Part of a small language model's weights.
Size: 5 heads of 32, vocabulary 512.
Architecture: LayerNorm before each block, rotary positions.
Each number is 128 + 24 x the weight over its row's rms, rounded and kept within 0 to 255. Layers, rows and columns count from 0. Numbers have three digits each. The size before them is the row's rms in percent of the matrix's.

# up: layer 3 MLP up, 640x160, rms 0.188, rows 556-637, columns 80-159
# down: layer 3 MLP down (transposed), 640x160, rms 0.123, rows 556-636, columns 80-159
up556 093:118131138161142118074109121134166119163104139114091137136134099120078124185149114114144210132131138109099141152148096096125147160113103098159177110118131102093139145130158131147139143131132106140121115093104114126090146121126084088142157183
down556 086:106138096094106131160145150092158125140100123094163090149117135139166126094117123168120130114106110136128156107118138133138139135160178127134060115120115132149144120102097112143123122108092156139053097126120140082141097168146146107127136117
up557 097:132152076146145106091119134148117157137146144106135136081121063146146150136140142094132117128203106122125152149115164170135092144116108133120179146108120124123078140131146147114089101138089121143146144130158135138123126129097143124084142120
down557 102:151120167160137156123142115095143145127118131081136124119119137147099129153090128121162177135113117139125139139130111111133144114186123120117182142170146137133139120108150134121147112128155122161151104120098102117147099088153148130126139090
up558 103:129101138075150081086178082099108115104132109148158110108091119124091170117134131110145135147155148130117135150106136092140169138118109103140135149170142110108154129134123123130144165129155136140123147131108133128116121115077135110134141123
down558 090:128134142135132139164085138125126119117128103121117133163100112098142147148201123114107122102089137136093089140149164119113111099129165138110143160112164163132131131126139144118093130092115117099161124099128150093135142136132152108098138125
up559 110:116090133120149130102112158133145093117104138128151147139130174111105139091148116147137105149140133111120137143131123151093090133138211143090101158129089150099138126127144130099175158185085142071136185133111107137129115147143162181133130155
down559 115:149115129107136201144122114128169098131133139157138144121110134136128140129139134112151115109113129126132123145129108131130069111135181104138114142130102152132156096102105140094124130137153128098205100099145115102155157141120113122102133170
up560 101:156122140125163097151140112134100140094111112133156180098115142093123168135104175099112101111150156144123152142129130103164126132113120164168158156107188157155074108119144100107136129094109109133110114129118131140103133151112142148101082134
down560 100:102086085083125152086164130126158132110117124123111079113143148125142130142045150119113089114117102105140108122145123139136129116134144146137105105116120118121146163105120140135166125132113110139139181144098115118118165085161143082128148148
up561 093:200167143141084140103155124125120125140107139141156112133125108080158093132158106148075080121142130143132104131102147116144134140105115153088150134140099138125130102121178186110137110141137130126118140156159160112114135115141128108175094137
down561 095:116148072139123123110150112124136102172129139100142104152136104104121149123109125124120094093160159168085151114121105176106160100140127123097133125105144128104186133109191152155151110108110120131105145119125121095089115132143141124118121122
up562 096:141140133106094100183137159109141101134136124172106116125136078140129081133150188163112134157112158160112149151106106136144141123167146099099127123132137163121114129147134131147155107112117090124119131130146180134132145108173091108095141133
down562 097:112123154108070155101132171142116114144114129120151129145151113130132163106150095128152165146108125122118121124119146176150108128173155113114104157121171154117091110125125110140124160120093160099122156135093116096136138136160156121136120144
up563 098:118144144093140109122130137136098196169107167098084123077108134090116150108097099115131097149111120120133122148112122112104061145128126154144151156152169109107092157140130107142133105118122122079129100116153130161162133083182113108129185142
down563 101:084153145105115119133109091128117157167132118086095145098104148100113091130126133129173136129162111105121148135115134112141108137119103110112117186127118121134110137116113128100127130133068094125110150110137141116109132140144107154104137101
up564 104:163130107142109139102124130143084155114193136094160115131128145158088159122140154078149128109110142098131177130160122132110118183120136112111146130114074180158136108176164130150113152163102093126145131100132163136087109123102164098135116131
down564 097:148155154119127139130139139100147155095153102128094145145132115134078143127127136179118154142145092085169075127143145120118150125155161137174097126102146101120089131103126093142095145153135141089128086148145087104122188098122156134085129089
up565 101:133119166122150120166113090111100129096162140187103141147158147141095140148114136121151108104173124144145180112125128136140162128080125126099115163149129136112117128100152144138121157131107132114107148130137111129100122148078120133148129122
down565 102:133179103142108145107127133120170123152078109140131151161107112144146097114144082160138129135127162122173091144113153133109161121133149108097093158165142117114087138086096141147098085136159128122117141125139134166130136119106126132151160127
up566 096:150153110085115150109132111106085137132136150169155158119098084124153116097111131118099111138195138150140134151183092118126060132105132104136152085131137116141101122161148139181125102116174136096126134131136130108146115116145117153159122138
down566 094:168137146160125153146124125091161164127143135111129077141144149114120149100120143132123098135130109121180132111107130141185143142110148082120163122183156125163164142110111132154101121109139158137128094132067079128135112137145106098090104087
up567 103:119125179155108095102093109150142145133089124127110105121168143148123096147159081142134123145077173125078107185107113088095085154130125110146118161161160107109139144109112140128124114143111155170096106090086156139140143128111119097125186154
down567 098:158143102126158187101098172133143120135122140111145105139114105123144134083135165159127106132164128157150128112157140175147164081100137125116136128115085125144126082122098101124142135134123124086134106181113123139119136146130175112124127119
up568 110:189131169133121111124101107154125135165155119135110138100158084124120157135132138115100111126121137122136070101155111155127113183134131110130110101093136167082129126123139149096115126148166066107107141123101163115113145141100121081117119139
down568 118:136121159126116134090161175103130137130092129152158115123132088123132140105154127110101137082126133144177154149136155173112107158127114122144093147092110122142154146092161169133135135109118120142098152087156114106116167131134167101083113114
up569 092:123154151136125142087132184134142130148103103156130092170112112161123143150153162097107102106118139125115135147139147127131105100113152135099162078109146159095149143112104138158160089132149157092141108131171156104124098149116138138113082107
down569 097:139165120136119144139131155151149113193098133128167174138134122151110150125116122138135070113109139098123139168077153125146147132156098133115131168128071140102148111119104099151141112137142152165145131135179145105094119146142121155146108144
up570 094:150153093123117122096155097130114080104131143128103085133105127129164154156149116141100155108150105130104120132111158095135108126123129140163132114158150126082135126149132128140085173168145138123150121133101144130184132117155125092112113156
down570 097:142122150150156127112127121135132138143108136131163145126131155151108124119142143142196115120082128115138131147091106111149160149125125113154150162105128089176082124157152127107147096089117104088165116102121093123151109087119128170129166117
up571 100:109111118131097085130121115145129087111117129143120118144088102120109189096099167155089125141145118117144155128142167159133125099123165111143159118123130162154096121110138136164161142074105121131157134169122075118064148121136134109140167147
down571 105:120131127135123152155146190151118125170097105114105145137122133126120106131109156095156143112092137146119142104164182157147113147125104060123193153121107160153100117129129112103120120122129106129119105203096134154098145095161107141149115096
up572 091:150153102128144145167147079126108143113136123145113135116138127127124096118165084174132130093122142132070136141117164099135137137096139091150090192113141154178112112166107127134137142104117101120123111124145166154179144122130155150076110111
down572 092:105131153129103129155109180117143125154124106154140119167126141125107146149134120098141164120098142124149149152102126125162153108143123110085137112137125144103135103100107121125137139141104154194155147144127041121111160127092136069134092103
up573 101:096161158144128113105162133110102110090125129133160114146092105103078122116128133120113142136158127088142146167122118112128109129154119140142143116105162154096135129126126144118173154112129094109134158174155176117067177105122160133116071113
down573 112:123146135128118189115135141122113132113102132155134107142135141131144106125085077132167130152051083111124138128142129132092119116145119086098127146120180176135135109119157143130103093099107104135156119167145131115116121119155122183123135106
up574 113:137150095171140112172162155140129101113181140116129111153125108113105124121129122146168135135147111124090132133152138149155096114186135114142180115120144122116162160126160116140119127110124098107125122124157134143103132154154183194128163125
down574 110:107134120122120135116117113119118093146103144121172145120159126118147132102132168129127144141151141115155136087137148133086116119100133103134108060146091174135102130144095110124130050110114142131114126102111165087148100131077117124145123160
up575 101:142121111104103144093128128130118133142116158133128081142147093115127146121142140075117152117156104114129184094113123121149131130117127127112131085139105095117182136128080138105140108154120115143129082144128103153162156069113147088133159125
down575 096:135139140124106125136131104142124140124149099113123161145126144139102130153110142125142137177117170142122107193129167145138105106160117110151123179118119106132092115084169101144132147126155163136112121125116107123064066154140135128123131115
up576 096:101133133157123130097121127140122114127139106159116154102111138106155144122192132122059101141101108151096114105161120104109112132136136095152171170112140119090117144168167111182146107098129145092149173093102125131105121130169138126130113110
down576 093:152116152148114076170141133081129155111121133112061125097135117137098134171144143175153139158123117092107089145110108075120086142118113165101086134154121128151134130147132147134130151101139148086134119147121077185138139133106091086141134162
up577 103:117162118125106129128098147173186137125132128172131150066132147138107147142119123102147179124097126132106118084138128211094131130130141086133115137124139165138138154131166097122120127121142082121136135096154113106164131163138102138116123115
down577 096:129131129112126133150139149137111104115099119131140127137139155122175131094174138128173086134157121156139171158118107091156132113156132130137130159113137120126134122163122157136154118145101205154166130128143113139144147083131163158100129127
up578 101:158137117133103081087112073095108164150119093116174121125157104176101156086116158094128109112170137143124144138165082149132096172104136136134148110136140113098149101136114124158129128160141147182134162120122146136129160108138165132147115130
down578 097:160122114123124113133190136159099126116138122152157073137117096095164119103150111156124116146107127121137086114157143092164155140156098074147113129185149073136137157151094121083140142127151118120087130122147147122140164157116101115083140137
up579 104:153140126136148109112153122117161128134132115125152096109099131137125132150102153125098138130145159139181094128100113076106151163125145144155128064154124142141132096131108110131108112097154138128077144178162102087115132135103140075124166135
down579 094:128146126112125163138104111141076154155165151131103126185167094131127114087091132108103130122098085149125167175139112141151136150147093101093129152140120141111137142117170113088125136125164101144119112082127173123140147146130127180146126127
up580 091:141139136111117153145167151171147097116157118092113106104102131163097135153120195125165083072141116100101161141143172113150137149133105120086132122153155102088153162157152140129124123089173115147138104096122093161104149080159101169138129141
down580 092:133118099114149127148150128109110125067152150157189124106117101131155128103106110127124151151121090116118125133125138171130110136155152156144129129157102149143135111109120130154109100149145132135090145121134124058155124155125051126097129164
up581 102:137094083126172117099127083131094112127118157111121183157145174110144092129091107165108127161141166135157136102162139129114119161125128153158146114166155136181089151107134132156106132126135132130122132100141157147131106140105121092106135137
down581 097:141113147122128150142142166122139117096133136140149097125113132144108156123130143103157165118156132104091152142122123153101118119121115129106128172178123137096135162142112097169168134119117125176086148157138111146140150121114161159137081121
up582 111:176144112091104165140159077132115134118209104139096108073129122140111107120106097134164095109122131156145150109111129171105135154136134122092136086116113130080139133144158117140141137150106133129094119141139131103071126131134123084083105145
down582 103:099115143134138120097134153109096162110111167137137091174146099117135145117140107117129148115159098145163151130159164120140094103111099134131118125149102103176106132111159130142111121115173145128168117129127117125165156139081154116117101124
up583 097:170095102141152103134122116123072140149153146125134129094122136106150072162133142133147126090148125089110129175132106127139062128119138114149148113114136157116102200143137128098120125145127158109157130159120130123126112111128133143118117126
down583 091:137136149149122105152111140155121103159136102094166143162122130137138176185096108160103122143103098101136125132122138141107166186120125112131135137135124136097145110153131146103148137125139113144110119125103137133082145108140117109161144138
up584 104:132167166168126135155137118125159145111145099144124142083117090115136084156136148123133134147109193115075104175127117101124114162143132108153133110177136146127140180140101126138140136125085135130144145100144092135094108116144092151106131128
down584 109:128125108094124109124129140148105102134132118110176094146121156086089144091119092129117098099117082153148116099157123121171117100093125114153125107124120134105095119097145175131159109125132160159111126131141128118140153105156123181144104133
up585 107:121164128121148084173159138096108138140144104146101143136118073124168140117147165160179136141103116149121088128094100132105117162152173118114153102159129128128163091154136150084099085082099090142094125170126120141118119152167118151086128156
down585 118:125103176075101100123146179128084155096124127110109092152128081145165127134112133147159101092080134146181119118126132105086146134142100144170079150096127111114136105118119084173131151080125154137131114179113144136113129152139114122131168148
up586 097:134124137143155067124128124184158096105092106107137146150139143129098163124149121129137144150144146154161120124105122122145117168096132124133083158079146127138107095140116152116121145124128049088117117166126116110135112094109110084136124105
down586 106:160118134120138150128135081112120087118088100126117113144143120136138212114122138116103113115138099189117107125119104058135179098124154119153122121113145114112111109167133101121114128175162122128134126124128137120107132148108109109130111104
up587 106:170116119124108150167145102154108159106095101088106112153143143138127116116139134163134153143122086089125151143109150140179097102108136118118157070182135124137135090124125112156143105106147103156103169123133113142102120123131138138153114103
down587 092:125147109126139123152092107109130093151167122125121123120150157107157174117118132122150142085116139175101108108111170129105148095167116143145120136096106143107117148102165139138148160108087092145141107133129107108132102166175130137112143151
up588 104:091118117129138092128087116143144100124104154134094109147094142104147130140142123096141158173071113143150160106125132145107075095138169126136143128113143138073127130153173141125150134108101144124130157117124152113094151160116119175143140113
down588 103:098100093130118121090140100155107137091179139063174136116185095098140110107098161155109116095148161112113122145140145135161153184140088113138132138112119124146140152107132113136129135187144096112117124120139133172154127130139119069125104117
up589 093:134109141148135114115142124128138131125132151132137145132087103127097144135099143094133133164159092083130127133151124164122102155145151098109132092104159113094153095142136153120109147165134106084181123177127121116129086143107138152158140123
down589 109:130108105138125114124153098122126183103115107119125143101099113152110134155114143133171142142160102109117115133170123168130120132114124112087134079117150117125131099117131157152169116120163124100170172164119132087119132173115140158176105177
up590 103:125122082140176080079160132128119153127100158086124142118127113187103154160154095155110112102140131130132119154130128100114095133116072143156161116118137131121119166122139133135123152130134185128125126118099103110120135085140091124140133154
down590 101:124133141123093124132114168100106148190188111139132110083139177093092105132119139142125152104072093130130126144114146100168149119155124102086122086133157142126101140104129101098133098140131119115118170174113159156144139119140145085156121104
up591 098:155124122164121123122143120150122137166042134152117141132090125127153140090112139137142121143148087133108090123099076109142139142145151123115109135143130117065141120179165079124115094147150150093130109119121133145146136124155123147090125136
down591 092:156111116148148132165091115118167094109137187110077102140164103177113089118180107069128099114099139115133129196166143153118112098116108128124118134127133121126148147130067149152139128096135125056148126137126144164135166113085121135144123139
up592 098:076145096153124059148097127152161096133133138137113147122095126140162166110091103127085161140123098104160136136102188123145109120142147173151130108097100102100150129173133142142162125154126133130119149151131146097081119147143101121124119131
down592 097:176157123118157183177136124124111128148095177126091126164112123127148105141134098090117133140130143107164122172128122127130147120116125103114145105090146133125102133118153082088125109090169101099143151124141130154162124155127138175091129129
up593 111:132151126124066129113121084177081111162141118118119136088106126154163122149107140120142106116144138136176146144144106148137092110077057133096152119133158095116180154109145136171130160105089120101128166115142126125115092093122134080128104109
down593 110:171166127112138123114092126104142142128143171144111122169155148105162150138147099125135150117168108141117121093112149149132130126166131143163137124089097113148105137154122141143147095113113112105119113092120133139075154148139138119093148121
up594 083:145133096119134138134131144126101088137095165116126091142150110143132099110128085096104110138180135136123116114138106123178132153150105129096131164079152145138090073152102101119133139106120099185125154129107158117119132145161136118109154119
down594 095:135116107084082154155156164111136103135103153128109083118188147143151163132101127133154164122118126139141123126149100129132122126105169138122076103149167149115131141146130143100141107148138090171132155123134179141113156132128144128090079118
up595 107:108159170121093181130108140128126136095184134147145151130144105128149103155136157096125153157113169105134112123126121121149119111103118184112131146142142124143148132129083107147138177135173127096126116114119149124150075107107167092138150063
down595 094:161121120145149065131151088107131138131098130096100127143130113100142156082147110123156106094142096149120157120133133135083117149149124122161110110109123165112125125142191166121106116116103091170112134140178112127109163133132125168156088208
up596 090:118110124138157155139103130126142140113170079167128154089101096101124121129108159165118111122141146181139109130109117125130136093139116115108137124120128094118104135166174111095131136126163134135077132134147118118111130165101171120104129100
down596 086:101112120076124171140169153142113138115166134127151105128109123123152135120155118098142140117110069095110124138182110160132140133117129112161126095098176098108156121087113153151125129150081113132086144106113123141157122120107160143143091115
up597 105:097128119112115123186163115139141131144163115120112135132117120207092146138107151112125128135099130121120146130139149088150148072123175098146134088163089144092109147141123150122136149093103119125101112133138119128120085123116103177133153091
down597 108:126140106132112096111108131081107139133104155137116148135125159119179154168149123154165154138153099122113152112125079142160104138158157126119084129125140175102152166122145148131135127102161153141133158058142133102120105092119133145117094122
up598 103:099140089121148098105124073117143144117138155142109125159109120164074103133135172164106176192091178119124140109149138119154089111129137111120112122167084174155163119108106121124105119144146140131116156128076149149125132155109107104141126116
down598 092:138163144154107187115121141116111143128104092128153098121161110092124140121147039133148116072134097145121124131117118107141142151120083156141131124103148093118134150119141116145144133077105102102134111112177124125153132105141140157092131120
up599 098:186140115180157107149110129073110119105154133141152146150146109061168106111123132133124137133122119088140109137118107136154125126155124098138169149140122130100164136133122138102093114143098147111135089096095143187177159129123096136110160145
down599 111:126160128113137134149132177123137121110098111116125116140099112141104128084169118134166129119112106138166151136127119148127182107115137152131147117110101127141080133126097145123077124126094149129179119112132145129120132128136139104104145111
up600 103:125162092119097114087127131147094114125149134152090131090118097098099139109128122143130212152104166127112152148141117127150130137138094136145114136066159164114101139167157166150087138118125098150116109142107103111144129132181145129101102130
down600 110:139122149128099116115098129129116131159108116117159069148132101132139134086152111119174114092124166118110165139210151119123166129123113099171117113132121117171105163087116112101077123119142170128144106129097116126129153098120136105082085157
up601 094:138169137137160109146099116163129094130119097115166142154099114146115108107119160161126129174159114124105127225149107100083122115133116117129147118111139135111147095158162109148123135095151127137147102128140149129100129145125144167136144118
down601 108:121130158133129110087108139166131121137098114109125109115095165154134150124128149149129132155112119119085107136154117121082168124163125083137127155123104115085138076115119121129138119106133165139158126112113141082077143123112157201114134117
up602 092:142173127154157118128116130128115132154157144132159108132143131055095117165128139137131128109143111113122113139156110108138162126073140123097142095139135120131137138140069115144171125111116115136132146151120132159098138126138151140100071151
down602 097:156119107168156160139156132150143145121099112179116128167140136110126188128160138140131136137136143164116124149135103075118132110094110126116152116149157121126101099083108140097158134091143130147112116142109133137160173182104088108143140136
up603 108:124118108127130121121151142130117128131130139139114121104171166078137186160116146162124136115178121093128186109158121146181130170168125108123106132154107153094159151115123106137140162101103118118100116070155151117111106158126156116142146077
down603 101:120108147147130136119115075117147116133112125135156137111130151144116071138142148099149153123115090134140103163116128144075140163064117157129146175100190099111083093137127181141096112091130154096110147154106123139127134154106103143105144156
up604 101:137103117140087143128138145136109130109155104131105094096107124120161090152143142106160093173159201145185148119072123132169119143131145137143137110156107059158134136141153132109141146122095171110075132116125149105124121118140148138094191144
down604 092:119135149145137082103072116149158149161106198168156151142151134114096152135101092183109139078120125110100122156151097112108113101138107133114103096102148145138112129105099084154109104080140123154160131161124079132156128128148137122137083107
up605 100:146146115112127113152114135135128110130101127123109143099118173050136104124185111091155114171145142103155103109093163102136132122137149141112110112110147113098153125128128091115130122149164120079166141104099122138157163141161151128082176111
down605 108:095131079108128065137112120169134142125130103122165123133128151125154200114135139183156122141149123116121143125172105099107158107106101139157149097118130094132154139169144132110101122132153122097110133143145120101097128107119123061148129119
up606 102:122150120138133124111155141116125114127121140126146165109101091141162088155129123133149114154153118143114096144118129141150126151091100107130143121114117135112127162159132069139120098128108128139154139119113190120112134164112152155117129110
down606 094:117097106109107168135155110112146174101129126143079106131126124069106127127134133142117133104105133145153155147156139110108155089106126149136144114109147177147128082103134174079130146127158172152138159155161069129145115121138126116122178177
up607 094:099112110150160128121114145112148120147110156144144121111126125105157123149160100079114144126120147143109146165128142126094129172117086142103139152143151130102168106089099157111122205137158108143154115126110131137153106093171129091118078102
down607 091:118113143119143165122131169144136141159099130124105127096101116127141144143156123143056161170121135132119109105169165102127103108144132099174100112128098134139138133108119119170148126131123083139131160137174082151141164137112090139119117118
up608 100:074146124116130108115096128156122139115093194149125138164119143127108189079131113159150120092151135149116104121124126089167113146107145136145081144133093142101124105147129104172139120134156163128105149119123115084141136141093135143107086137
down608 092:134110122160112132103171139127129148136160078140130117114162129097148074164101116136131116106126088120129150115139135159099147113181112096087125118075162096128156130086125148087118090148102107124144159161161136143134179122159152122125159117
up609 097:074176158128068137132120117135159160122117094132140164127081120127121128111156139088098150121093092149084096117099123146092119118143085148172118158151138102119101155114129112122158116116131105119087133190113164195116127109134140107113123111
down609 094:161113117165154149124158112114137114161160154125121097096163127103120128146135097132163100119163147145151141154162115124166128115174157132092157091118158146131158128115149098094128163134115112135080121082124113110141109122119111132115131143
up610 095:118179143136108108126122137122127126125097162137143152141142127140127123121136128182056148168130136102128142143125141128125113138156143163121142158132161147099154134129104120136092117120135130146134105111118135178164101088133125094108081091
down610 091:148083143123145141102124095156176151151119114146166131145148169123130146146147088132167120098128163138175126114141107100125132123115132137154091124130104126176101107136152124101120129125089114139110158117141084089121187130134130123100182164
up611 105:136127142102160143133123136143131099119113084151137115149121109104181117183096114187153128139118148133158144107133123155085140128093103104101126114186132112109136113139149087118089094134180134116103158140103085144099143099112101119102136132
down611 091:095105140130098105118143122133141143136118149113141161117115156137120148085139159100119133113119128115126122155096126103135113105141134140139135178091139139154095131125096157170182178123095120104137110111152158139131129187116152163117113131
up612 100:130136096116127173106150134142086190092144148140110142138126104111135159135112159164121106111141124110139070129138117102175116100155137087150108098193128107113124127108110123122137128095139129066114125098113107143115124138147143169132141094
down612 097:103109141136113106148125130107183085136124141139144119130116144174102143106144094070106154125145106126111121153148162135139193151116087160109154112088146116121145116125121102133135144158119097164133132115102119119155157131103150109107122183
up613 108:126151126139130141124138111079137130134106119119123139136091122131157087123101098111138100165138104155105112129079133147124152154098120131110117167125141123108125128138133109136153094109159142122113139193145140111124164109084171135136139111
down613 107:102135182088143092100116136095133135112134129102145143136137122159155139131099140132131134104127131108176158089119152124148151118126117180157123116088105113147137127155128133098121104154139135129107089119145116152155180182130127150081135129
up614 098:127161100141148130153129107125122102153096168070131140107128125179110070115088121143138093078153091148081138131101124163127153167082122124116147115161123146146140148164121138128097188140145159129148124113107120106147130117139140173138079126
down614 094:134111131113115179122092166148148130099132130144166128133134150114110150118187150148154148196125184108170118060142123132114104117155143169157108125096099140092136143102122114113118103119157095118094109125090079135133140121138122074153127116
up615 092:149166104125134112136161115110097094122127160125139124146082171145089162120106140143132124144154159140095140131159150125117137119171079124120154084114139171122144127160135149150114157097136141148124107095103104112124129192126162181086121116
down615 101:105105120130165150090130147109133118116097154120188153157172107150104150106111111070154132126103150117143156168087094145137118126147088117133121117109143123160124078144092160139130103120118115141115109162146100137139119129121161129165162127
up616 095:165137138142156145097127153115121090121150164120123121153136147071115105106111128141084140130165123146152082158086097144103146121115124134110145178108126112146137164123166141139154125115104145136149188106144096129162126132150130103118074152
down616 099:107120116113133153109123142148108118123164131145076103106104110130107169155111152136144141127130122118121152068162128195103087144131105146128139139129135116097174150133156116149111127133102181094152142098127125122106161149138094122100176115
up617 094:174134113174183107150130113140129133121125148154126166070098140121124130130113150146153151100149134142112119111085141139129141090144118099167096159132166122127109092141134109130094132157177152148170158139124112090125130147136135114150118120
down617 098:145119156183140144157137131121127082093121139131123080119138169142122114132146162151170147130106166108101122086132118108144115138176124136145154134136136079119138126135160152060107138118130139160108150114120110122075142151163198109108108084
up618 097:096133133092101177126121127111146129139147105102121077131095097126079116128102101111120101154150130117144165127121138120133099096139121141106091162142157123137142109127097125143162143095106177118055150129105129145124146158158149121106146146
down618 084:170089138124146122103150148172118108103092168151128127137109200102154120130131123147111141112113147108137098141153120125111093149151129097173113110129122146124136133085145106133076137153146106131180153142168143131148161112104093135103127127
up619 099:164131138145125171120164085131094106131185154161177118124106111116134115121144144179140155131084148161111099122139129114170136070148146104094127135142103131159135177128107137130119116108109109121127109139130126164100103091132104136112122108
down619 101:142155167138149143186118134132154138149165124163116137123154133127127148095107125076147135152146121060137128117113134118170119168103133103142109098096146122152125125137147110142108090162103100105141130108144120137172112095162118063109156150
up620 111:154121139130123090105147135169119171129156168100137080162121151094108120124139105145103151151149107130172129125173133173090129144154143154112157097143071071114145117119115137089132146171109116170142108119155114117108145135116104146173146118
down620 111:104145129149113119121124144104126159124137156183158086104145161134122134120119097162094079112092148164155121157168108100159159144123110087144126117177136178118150099153105083119107121092133119130101123155149146148131137090186102117100139105
up621 086:107129107138137160068128201156093155116112111125113114105163116116082137165141117128172135133167112161111151138106145114163086135156145121134126163148130127102160121150167117112133135120100117154143112162132124100099150127123116159116178061
down621 078:134131116086076123136162087132148108154118174158075162148086137146148131138114118151077130152119166119156087100168109152096150087106090124132160150147118103106115121113091117137131164150127160129109143127156128108181097103124102089151132158
up622 094:144182144108132137099121150127134090117142143139152171142152104107115139117106137147122125135122140106141138172106105144174122131108122093139136125138098139131106122195145108120152159110153123149134108103123134110101112146125114107119143106
down622 101:135103100106163135127121149146141133171118149152122096174114125167124073079138133119155113121136105126109113118115085149112114136125145166117149142155110123136147145094142155125129112144162126116138118090111132160161147191166114133066106129
up623 091:146107082115117165077173100131134115108129164088071130120112095118079113126152129167139174118115144070115123138094068149153100126121065178115099140149117112125115133141093150133171124128122131173134108146106159149142161105117133111103149117
down623 091:146127084087106174132101108101113093109114199139137078111110098133102145111141102149125125116167155118143139124137096114108123160183105190094150133127120126147112154144158163157136147127106136140139154158121134125140155126168104115130129101
up624 093:128114173113093177167131128107095158139149115165167158141097143142128118097141131108087145129153170131132143126178117114099143116096096141150133109165122124099126161154141154150118124145162123129112123126102181148151116105139127115171129117
down624 085:124150139154167109136137125164157133127134129147097095091134124151147121132113144129140102122127133129116138133086139140128076121180118148177140093110152162135126170099095122133110120135110147132142122112127133121131169138102122111097122122
up625 103:147106119123193120119123076128140115180148149136125159129107095153101142158157132167076084111103126106120100148130143128159109140142163125163148089098118117109100154146084165126155127109114137100098129176159105154141128173114134107146147111
down625 103:089150141163100119150151110118173145097131092119069112150149157130115153066182109151102074127173120112121134109154136076121110186157100170128103134116114146154112097143116093150133103147125140141119145094109080114147114113132131135102168108
up626 106:097154122148126138153183136094093144157108080104120118159147133126129157109102153133091147115120143150066122123126142138098112070144139141139152084136145130141128119158139182133127128086134133151105092167099121122118115107115148153124101126
down626 108:106109096155133137122122117108124152120116104143102088140132145139169100171138134112147103085099151118134134087131137127145133144120107132117117112114160092083160079124133126095140172163128127128126133122129078099095140138188111141138117155
up627 089:133137123122154105098144145132128084093138142132130133124121083125074129118077126121105142164131159150141128119143132068112130124152147145100143125115133105114194106139160136140110083102118106121089113148128116142134122159170123105179167127
down627 107:147117135099120136095138089094128111133155120130147122097080113136106166135085129119099149113139147163138121114183128077140161138142127125108154151106124129127143120094164146125124090125137122170081151149086122168115141119166112101180127120
up628 103:133167126126111127121097146132139105129128111176106111109094122155115154155102153108106139131139083092147126142143131119132133104175125115107169089129116114091143142135125062080110125123098104130089126128194137113102095148117100144129109122
down628 107:146148118127162156142120127113116138143148118143142078113108070143152105133091140084173158157140136123108146139100099117106090100081110157124129117132129125114162141110153090099132092107128112180144103128112118130133098126126149117157114117
up629 090:101142120106133072123118139138157136149112139115174164154152109157145172099115139136100105116147148090114118153195101136142073095140133139136139111111129127132089126128139135115104120150115139163126145115149120070106114109121114102169129082
down629 088:116134143115136134110151107109126134140179162138109137146100133113150112153145090106110161140077100128103170111150157089152178135104128129115075163133091153149112141131130149146158155137121144130125130124129145122148125153106116112115117138
up630 101:111130129161147144141113136138151111109117174137107135144107142157186178143153155123142150148119135145114173121182164125139144122173141116085154096089135141079153088102165151118144116138111151158124124159143107111170123095092133135107137115
down630 106:096123117089158119146127157106123157145097140115173108155135117080143096101127151156087159125128134144145128125149130068140120137138115107089117153092160144177128122114094132109134176136129144118126120157121165089085159141111105108108101118
up631 102:075148151101148098109127120127134177104122151144164151172073089130150178162068109140086123143131132110133109149166124164151122136152129133113103131109096097133136168147129117148125084108116117104141127158159129110097110133141149099145139085
down631 099:188195127147139138126101156148113103187111129108141121127102109107147116125124127139142128095119089138132177107108105182129153116124149122136127107133110163112132134132112161118131096143127085132170102107115130113135173174099113161130163178
up632 099:138143145148129128136073116136127131132190129131162165107106080106106123147137142090146116080123122143132106135106104128117090118129145119149147117126168113137117100166126137147126184165161124168106120140122118104113170129143120134090162122
down632 093:142153179128162131119159116130155153122184137138126128113096138155144123067121129096122167155135106094155128101123092127114121166104095127112133129144137102119166120143124136123112127109122085101125143158116140154097127119109148139191152107
up633 103:110138111147079135160130170126121123101176109156076103112097149122079122082129156135122129112142167151139171133099163140124155109139127125130153126148104107109175124099091131102128152146147150115132181137107131120186178107086124118176126140
down633 101:139091099169137138104110115089107160158117128079174101146132132158137104154120102160133132109131126130128141126133119147113106151161109187184107107112136115136128115115126121133140077119089142187143076135104104140095103168111072134120115092
up634 112:098143150136125155139097158139123090148124106115106101119155150130123142118122119165162125148129153177120100095142172131109121130177154124124114174166132128107121155151092113080180084102173108129112072119100103114135120140108093125175085156
down634 107:099122139123150133134124122110090140134104174118158109088107138103116127185162158095127147112128161067159126119134122124104122110171092122138162100150082091149149128137165131115096143089158116141129149139149155134129157126164152106090097076
up635 085:174110079128126106169118130142113084117125152081107170162103160139107143105107152124127150118098180107077144117140131149164138092147108153116099133138109150146128124117121113130128118127112137121199134165138125150141105131109101162166139111
down635 083:104092176125147139132177129118110129109148104142133133126123124116122147111120175093149118141150117188170118105102148141084135096168123115161116171142106136131111121164145106112118161136156156109103103131126133149148134092152147126149104149
up636 102:144101128097139099147132110119143111163128099135135151109157125199117140130151142133114104153134096161104118132112101127144101154117132121099089090154106154137148110105127086119084094140107108142132157170127111146120091121132180161138123119
down636 097:107104154125114111121145133121188103080144139167140150117114113115167081131129143120119128114138149116125096078183149142134114127133092134136124172075098130160132124107088128138084100126172104124109169129180108137160144163158080129126129132
up637 102:095116116117110096116095156116138161134069086132121136078095106108131163123135133121096150125143116120094125115169155121122124153135113129117107148121132145147122102181137156179126174123104120078152130112138121151146117122124128148118101076